config.toml
n_layer = 13
d_model = 384
n_head = 6
n_kv_head = 6
head_dim = 64
d_mlp = 1536
vocab_size = 16384
activation = "gelu"
norm = "layernorm"
norm_place = "pre"
norm_eps = 1e-05
positions = "rope"
rope_base = 34300.0
rope_fraction = 0.25
qk_norm = false
attn_scale = 0.125
bias = "all"
tie_embeddings = false
parallel_block = true
init = "uniform"
init_std_qkv = 0.0354
init_std_o = 0.00694
init_std_up = 0.0354
init_std_down = 0.00347
init_out_by_depth = true
optimizer = "adam_variant"
lr = 0.000738
beta1 = 0.9
weight_decay = 0.29
lr_head = 0.00481
grad_clip = 1.0
warmup_steps = 313
schedule = "wsd"
decay_fraction = 0.679
decay_shape = "linear"
final_lr_fraction = 0.0
batch_tokens = 65536
seq_len = 2048
doc_mask = false
train_tokens = 408900000
steps = 6240
dataset = "wikipedia_en"
Each number is 128 + 32 x the weight over its row's rms, rounded and kept within 0 to 255. Layers, rows and columns count from 0. Numbers have three digits each. The size before them is the row's rms in percent of the matrix's.

# layer 2 attention key, 384x384, rms 0.0362, rows 194-210, columns 0-191
088:173105080098133094145179065196142110138149132108117076128107197169208083077118118185117091208138083126171083125165107112115111163112137121151077161115102139097134084127142132124142094114097171166124100106111108086116116137075173130081127131154138133067107143122123111121085186143124105157130219103144098127069109130133124127116165184134109141120106111115150144176119160159113121107168179137128148029094139105123184194175078106172138127168111160123175113138135160151077154149115089165099086134115149090142138106146125179063144105110157108143139078093108082187139118113124062120
099:091149102119172180141143127028125134157104147102138183150124132088066174138108140144113178074118103077133081131082149127140131093129102137120089071093215072134082175172145084132151125186099141094105165154110119090169182153154150091076168109109132108217134122120079145136141058105122110111072155108091177099143085095106118105083148132158120133141115128149196107101148127104047133154143125143160122153138140163097100105083117105133159148111174092096148137103118116070079174066107180112141147167093093139101148107119125087163131145135132136137105208181130180155119135121145091203
086:104144080089191149151153087093098146145115130137171145126089081121086168160093152120131135067119107134163119147134165148120172141160156121128124132175196032160144123115152137103092075105099130114093123090151132123117138103128096111140115133113125119239159075130114128088109138118181160065075101132076174094087121085127104089106141157109166168080154123134161160077093144135122161129147116104114128156143139129110135059087138080107173136143200119125142092117146098039068102109164105077086099177140146148100126089096138150196157073116146129175124162176117176080093195094158098225
075:133185150082198173108183095106148103161116170082166110124158145170145086156153127124130156161077116159160083136101133155121134125097087120145151106170175073152151150131120170118127136154161113183127132157144109092097142184144159178121167119142166158112107077073086103164102099111097083162133153114124123090144153130124158081083114072115102115081110201078119156126106140074095090135174157071117148123125185127143118122107109094115143084137133153125170136137143127035154157075148130098157087106162128160137177155099147103182176093148155180142176178136103124089088182144129108176
101:136103131072077097113159096189145158120117125138126145147161169170139054110109126086129077129135138140086118166173105110104108157117176137171110160185071153106109089131068075119156169103174107170117130130168129139126083058107137141163141174162144138076065107148132135179101177145102069187123105113148154135175181121102106140142157130116143114172131143093090080167093143103163122098111150141103140105108110096140113161139096133118114175139099130120101108157109112185213140194138113166142075171133113121135148141155154136060092136171113139134129015103123077135121118147125113060
071:139152099174177183102166087173132127156117135143098071156159105153142183174104176146089079171141119089094120168128158130120144115121122086118115135131090095101179151145135157171188110087090145120190106190126130132130127138094132133141130114116168108090131186094117181147164155096133103160132136144096090103183116123099184164139152106089145109184131163120175096147144085078109176102079104131094175099116143151141139094124125140093174128127138108118127114099113130127107149100077155113193151094129169176100115136089123135098088109178145071110091100103116126091111072077147107130
120:179078153126106120136120143193096140122119098133111084163135111128158133114140130130158084160142134153126162151136068117106096205099096124144141121105076155136167088092123170164124149090123117105151108142116139175068141134124173104158165141192125105125110135091156134157124127147137103167188076097142126131136187105120118118143114147102092094145135121107051130205128142114188100134098098087094153144083075111118162188229113155094111127170096218143124142111088145204123090186132097129130100133190141110138149150155131111042132166157087090120111089070166113122077055100144153049
067:153142146088115121139084117119111132150147113121166110113146208173102138143161098172138129068111107138096082176127113114154169145087112071074165159085143158094131083082147085152127181152128205152180105149133070113154131121111200123128084092113195174083108087107130159089132111119065168151168154101153149103151164124111092179126120149086137098149112119080165142077151166067163153138153100118148152080106115169073128131164167086071121143142127175150094067131151135152082101129156146157097134139135075176101141154167121117089127127149152094173159096154124189091180123101140165132
127:121158154156159139143138126070150130145087170132163157164132171132126168132096085115108186064102120119144132156102188166147142100146086112103096102107184087116098143130126119101124111175120168096128173164119104117147197159131154103080147097119122117186160096111111118111108052130098141086077112140085115118118113116148141108096097146144141182088145147137158106077087089130080157143135156098153137126166167155115089053057122108126137115113201113124108102092091104046106148085138161076138167096092117156112132083132154085185112149115153138131123201159083194115097151119136123222
069:087161140137082124138175084114071155161123149129155153079143154092103174154107106091121126148076154140165111177115155108128137127142099082092115145133106089146170147138094102168074171115130179152157134126107089121140141159087081150172135170063091141213113122130153170140099107151108149125155145100132113124155077162146089138112092144111091179104109121180141118155083071095081146140156167106154111100190090165122124098126164116160145151136182062183168116105111100117156156154112135081136165110139143159116116077110109138172096051076166113139108185149083160147172147144126153118
112:106166093115168191122133155092156094091184147110133182117169187104137183103127123179102191083139115088163085106083169126105154082137068097104095095103157105136126175162130080101151086114100132151121160136153134069158134185133125119121099080110081119183150107098097176152132076044120143124058141111094179072099102116125107102150096154170127203160125126177126151098118139094070156133101109144110089175146119142138096082087152153149187100116176096181128088093159089078139137105115124108147165110104088150108153107081144125138118115140118143133132167152102209096107143116122127217
088:156095157145068088141144143197130108079126126162125073094155081131097061100122152158176122145123136171125133155170091148108112203168158177129141187153123141126157067082123150162156186147157123090152170082072143122094098081131136110148059123175134106051122108128135141151138211116149109145146150166090120154105166104113160170134110114148098098149148118047139125171165127153150104160088118102092193140130146122133154139182169122156146085175059204141111112134116161176119098164134125202083094173175179112107152201186157190084102095166129114082116072092160086104167116153119166038
092:157117106159142155188166147061084125106110176152121140153190171122162119077099119127119142142113148137112115118085138123171130125129177070080109103152136072111137188149115199176158114134116149130117131098137121115130175169108180150128163183140078103064121136123111140130142044107158109114134070198092151120144132146126123152121083142194174177117108148103099123157111078079098144124168106140098075116140183106110104136130154177173121093124186123120062080094182067060058111170142139148127105133152111133139113114049099117152137061136082122127184161179089152156130166154094143170
091:155136134143132113161131111157149114129079164154168073104120159138158117169051089110145126126156113137172114149124125167133101166137112129142063142156133114098064152132163178151117162089139102060097155140107163103125118135119143127114073179179094152116068142096170134079169112117126110147156189172152104105164059069158154107126161166095102065144166177087095166119087073158146145099114154098156113076089183138149130181104129097175128116135129141151136121163157105097138147150113155107098091074147087136092155119073102180125119094118056068158135054144111142142145110083134137041
087:148125181102119102128188199143105116124136104126133150171160105103103094157086109106123116077153115142169160106121108067099165103141090133139071153110127072133078135121096099151136144058145135139157161126151091134137130134063113169101112177100146160167131113100145170123102143123133068188140132134090118092196063087111134151127204104113212111089141138117144112112122130117156133082120112133082158173159124071169101135122126111119136174118128116101051145117119125146169125131115179159180125134155152119144141124095133168138144159094146119138106096032163164092176055159161148073
089:168144122165132127148099104138080188125071090139183129150103082104159136155132099141142192139073114132180098120069115143137125153115140165105113155128222059113135183153101173155130071229122101114144090119099173148162154142107099111084127118147156109190144090109127154162169151112160133144094139134119184113140118102144124071085165113152085205114146091161097111126057139118119121125201148091122083128177177109159086112096092103151128103172121084137136131131097136103134173067066142070113151156124160102133124133100121045147136154176114120125162156145161152150176122110132122200
085:193144088114148151171134079181114137150138055092061135143121104137180097119178115197099083171126136151098067134162152080112088089116076098116081115128127159068121141108177183124153147089136119170177108139123073098128165088104136092123090118177094136109153134080135079123161132148141130188120141154087062124113153093104087110150100072136089095182101163101121107095162156111172129096079129142082129046138083081150180153116126140109144126176102123098165141141121153155133125115110124137147145175131111091112101179195189153139134108196086157114163109129118061144100142102116121080
# layer 2 attention query, 384x384, rms 0.0363, rows 195-211, columns 0-191
119:119153079139217149150158164053134119094131169113157151132136105086079149137107118166092119117088157120134161119082126171137151074153175081146130112153180082144120136102120110131147041136153061125104160177158122173187136194131090144110135144091106097144170127112089149074151088130109137114101096132141126097125114136175151105106111113166177134111148100135153159092124084124110181120171133143154111108164135160134129074075148044141100147134174067119172075120119109086146206145154118120174155073178090120131147100099119155151160136108105100103128139112104129118123119100104113168
084:130134106089163133121154152075142127098147151156081109111136154145133129152187070130193170149126096113172112092114196118144120062140106039137120121169148192148092121079121085063089068153160139118133102147147134125166123146174128170084129105113102126083146146090101137063093124141120182107114098107150147094121085098094122150138102142157103141173137134167133125099110087101129125139202090080136128068108171127140095091088131067100098152175162111141118126082100133148138190098130117115118197067170073170098179094112084131164206120127160113115088141096164113140094111155173135143
081:118114139157146168083069123103113116131144123125147158146117099151095114120112107143158133153122134098137180088123114175154126101127121097145130110154144165133071102129159094136132116113148066116167151206169102117211189125151109126106174139073118082144143135087153195132101149140078100095137163152162148069143089168114079101148095150148097151174181114129130132080148117156125165107158092114123148074105125158116124136083133114113104130137179097140129085108133183127098130149158149140149182128210063161112082120118152134151170177130104150092163147115131165124082156063117138162
075:114097138151095081117160094082067136101089147067123184214119162120095154142126140118169184108103113118180137142119086090137109135120080161122092116077127069133136134129163107075089153172149086166172125104117154108088135174136161089134151068141146154166130108135119133106133129132109111145122107159116101115103196077116143105106168102134115143062121112150061160148130107197154065144194089145185128126111127081106091085148131105113170121110103158094127119100101170071124117115151110115081112158088152126107096112159102026172105095142137118140111150191099142176138090157138136116
089:137157105123093122110122143184109097145129109132096108098072120166091130080105138108111129138199132081127101147156140130084133147125101187124113122132141109155129160146139135110113148178116163139115123085130181081128105072126135134126122095125197138108106166168145109165107140204191114142149175124078084154123119120111170118136146108125071121166127132135123043153153125123117071163068181126118130165118106023119102140183169188105117104103071133147128189130106153146155122133135142112114087144088147110160148164187158109103120105146143149142090120147135129138141132150121113094
075:072100163118097213125102119143090140092076106105157114157206163142083102132053137156109104118141114179119130148108125133146098132150150162104073105095187119167153151186091096152135131098099097146159153119116137108165098105155166183161111150160144116184107129131094116108176149146134148120144128140122049099192141151117125114156163125162111121117094146170164115090194069185126122121113155147143135133102064151123106085089186107106100156128137127116151189159144134139108148126088113123068167123120099134133079163089093178202084126108174156193076156164110120114141186161191125193
092:135106080163078078106159151149130134107139076113099087110111130161129119047142163149125097182113112131194094130205123087073138144122115117061090102101116164146131128130089130129130153153116128176117129080093177122117108071080155150108101196125151175130087167115101102139077124123175119169112163130071167147137162152158176148169168104136135144163102174096122095167099107123160123129093140107133108156146100058155146166186121136111118161149094137115140154132198171131144110150118126147156098130063154133137141168184168156104113102135131142209143116170129147119145130103123100093
084:157090128088124160130155171133195140128165137155114097110104148123115105130150135103175077145154108135135116071139091106053101109147177114094168110128128162127168126134147147111144126154143121130154165033155186135120134065125133207148132143169192104127087198130123113142091193139147147099175132150101161118109128207133115167135143096100139178156110136090133077132141159166143181078100122142065122085090064083120108215154078112122111108136074164113124146101134207188154144141157164159115122116167109165166125165156162172060051126129102119088121084133161144118103116172150117088
091:055123100165173148126151115057138143074160176154192170138156123141119140132113112153083139118132106154078191127070157143148138130138138082108160153104135082115125124102141105169163087099190124099163163117096103183161156134149114141111187137123131111125179104161080205126200147105100116082112159143171120107151142104136076135086142137133191130133117085172131172075093153127110114156167128164146119116099184174153107083084155070136132104107171067161122124150074143096157148087136073145146219094135055088109109136102095139207166116122091174108129126131131179120107142095090149201
093:095084140096075128139102101161131126140061160066136105143100148086112140158123184164176128130086185156157109117124151103157112143038139088138164133135148106124102120124098158130093147063127100129081072139093110088111143131126155177173124151146162168090117160140129077073101142136150185080190152133151169126142108189121108159142136166168124170126171173097117111142137154188129125222129142154136202112091085086171107142137102139057135141151141123082129085161166149167161112104108094112143131105152095159108125109096125120096154159136122082121118112099128061187151114087123167132
087:111077155072112115108117073116132119127107164073089137066142072125076110119155115136064150107107121073078142076104129161145137070166113183120125091110120078139125152171170123096117164143087153084138137161137097127111114137190096075124115123104128111178115160130096098120086108142112191160138120120195078162158044153104112124153162115161050106047172141198161140129096128189068143159133092103149075148147113173120142128115138134130162157148114102135127128082176130120056128099111148102191150140141103115157139122093146154165142144080083225192086136141086211079119140134099151117
087:127120143079080064119175108176158112153152101181122162118146123110168114097147095162073151137155152152115153110114127133059153135139087106141153093135164140116104107093219120118114141104134126132133124188150109183134099083084158142089109121130100148079138143087137139076096108125141145142098112097178155132143132185130053129159124055127104148112131125106163149152142155176152213136141117146115174066112126120134157191103093130149108136115160088104151096096118151092121116065159164118137101092110156111183086153110126154091077066092157156130080117083165179144165169122159131143
094:130157175131086184156159120116118157166134071056111130114125157124171132093080156137134196113072113143090151175136136158167092153067096158082164123102151169111175131170110168111115119152123187106177098145142055082122194114102095123125155070110136152124129125092137202150079086154127131196122124101170160121167170121094109117118092142113139121142131113123161151130125196140125148200107126168075148171079080128104058131139088109112120108108102127087089140116113127147183133101130196097107157200140169068121156157174125091146149180085089166194126144187119083168145183108129107153
086:158138125055135090151108166108126130120081116135125162136117113162149143114136144201151118163029108100151126113138138131072107070093173165089188148170072151143117167159139161117086156119159146125080097115076100215162133149126073141109182095156184117161129084104107119124100127137133095142119168149151128120088158116130092143136120094133123155143101137213065164157165162134140157169137091156150172107084116156151073147157153111152111163127096125131111105137126125144155116146180095105139159091105124166120171162128159066108096166097148207123111120138156100113120134106067169118
082:109114105152118168109140117149155170091129125128094094141155080113070113091148132137040155114107096106150163154136191157054105117141122126082154156144138150109088108146144097116059122142083141196153081179190138189147124124143155121121108109091195136105089141128159113074102140123082091165132120188109075155104119090193111128137128101100145084124106068178112106155071156100123160185070131072118207099092060094117143106152077141139179152099099175177137114145083146130166069136151111146176150161125107171133179085136062128148083158086114145149091152099118145134100115107129199071
087:092140186118110140113160164109114080131151137208134139166136149196182129120135132098094107097145079152102100166110113189094071137065161181125185126115108150157104149136184123141073093152105107088118116178150064134122117118182102129160194133083112110146153133150148114125099138125080114118163133132108160121114128157148082132168143203077143093067154157160101133099127130103129179130155131155127145091106119175045081080140148106151152131096118091144163125086075129159126140133090085103148109120125112153139112130122111078128131192127132086090125075161157159089115149165130136109
093:159090083155117140117127209135176117091166107173153166061161175145170155136170093148134140113117161083171081111097115179139099083078161121131143114096120161084107200104145157126202120124122087167130207049150087175140089181083118128111113241115145100075130116140139159158168180120098125100143092123100064127126139147131116144176078116127117083087125140111153119073115067089163167100125061153164112099164197130102141137146125112106152157152096114131107055160129159172100124102105075149143149147084149134154104170078149159059089103150110144136134100093131201128129127130105108134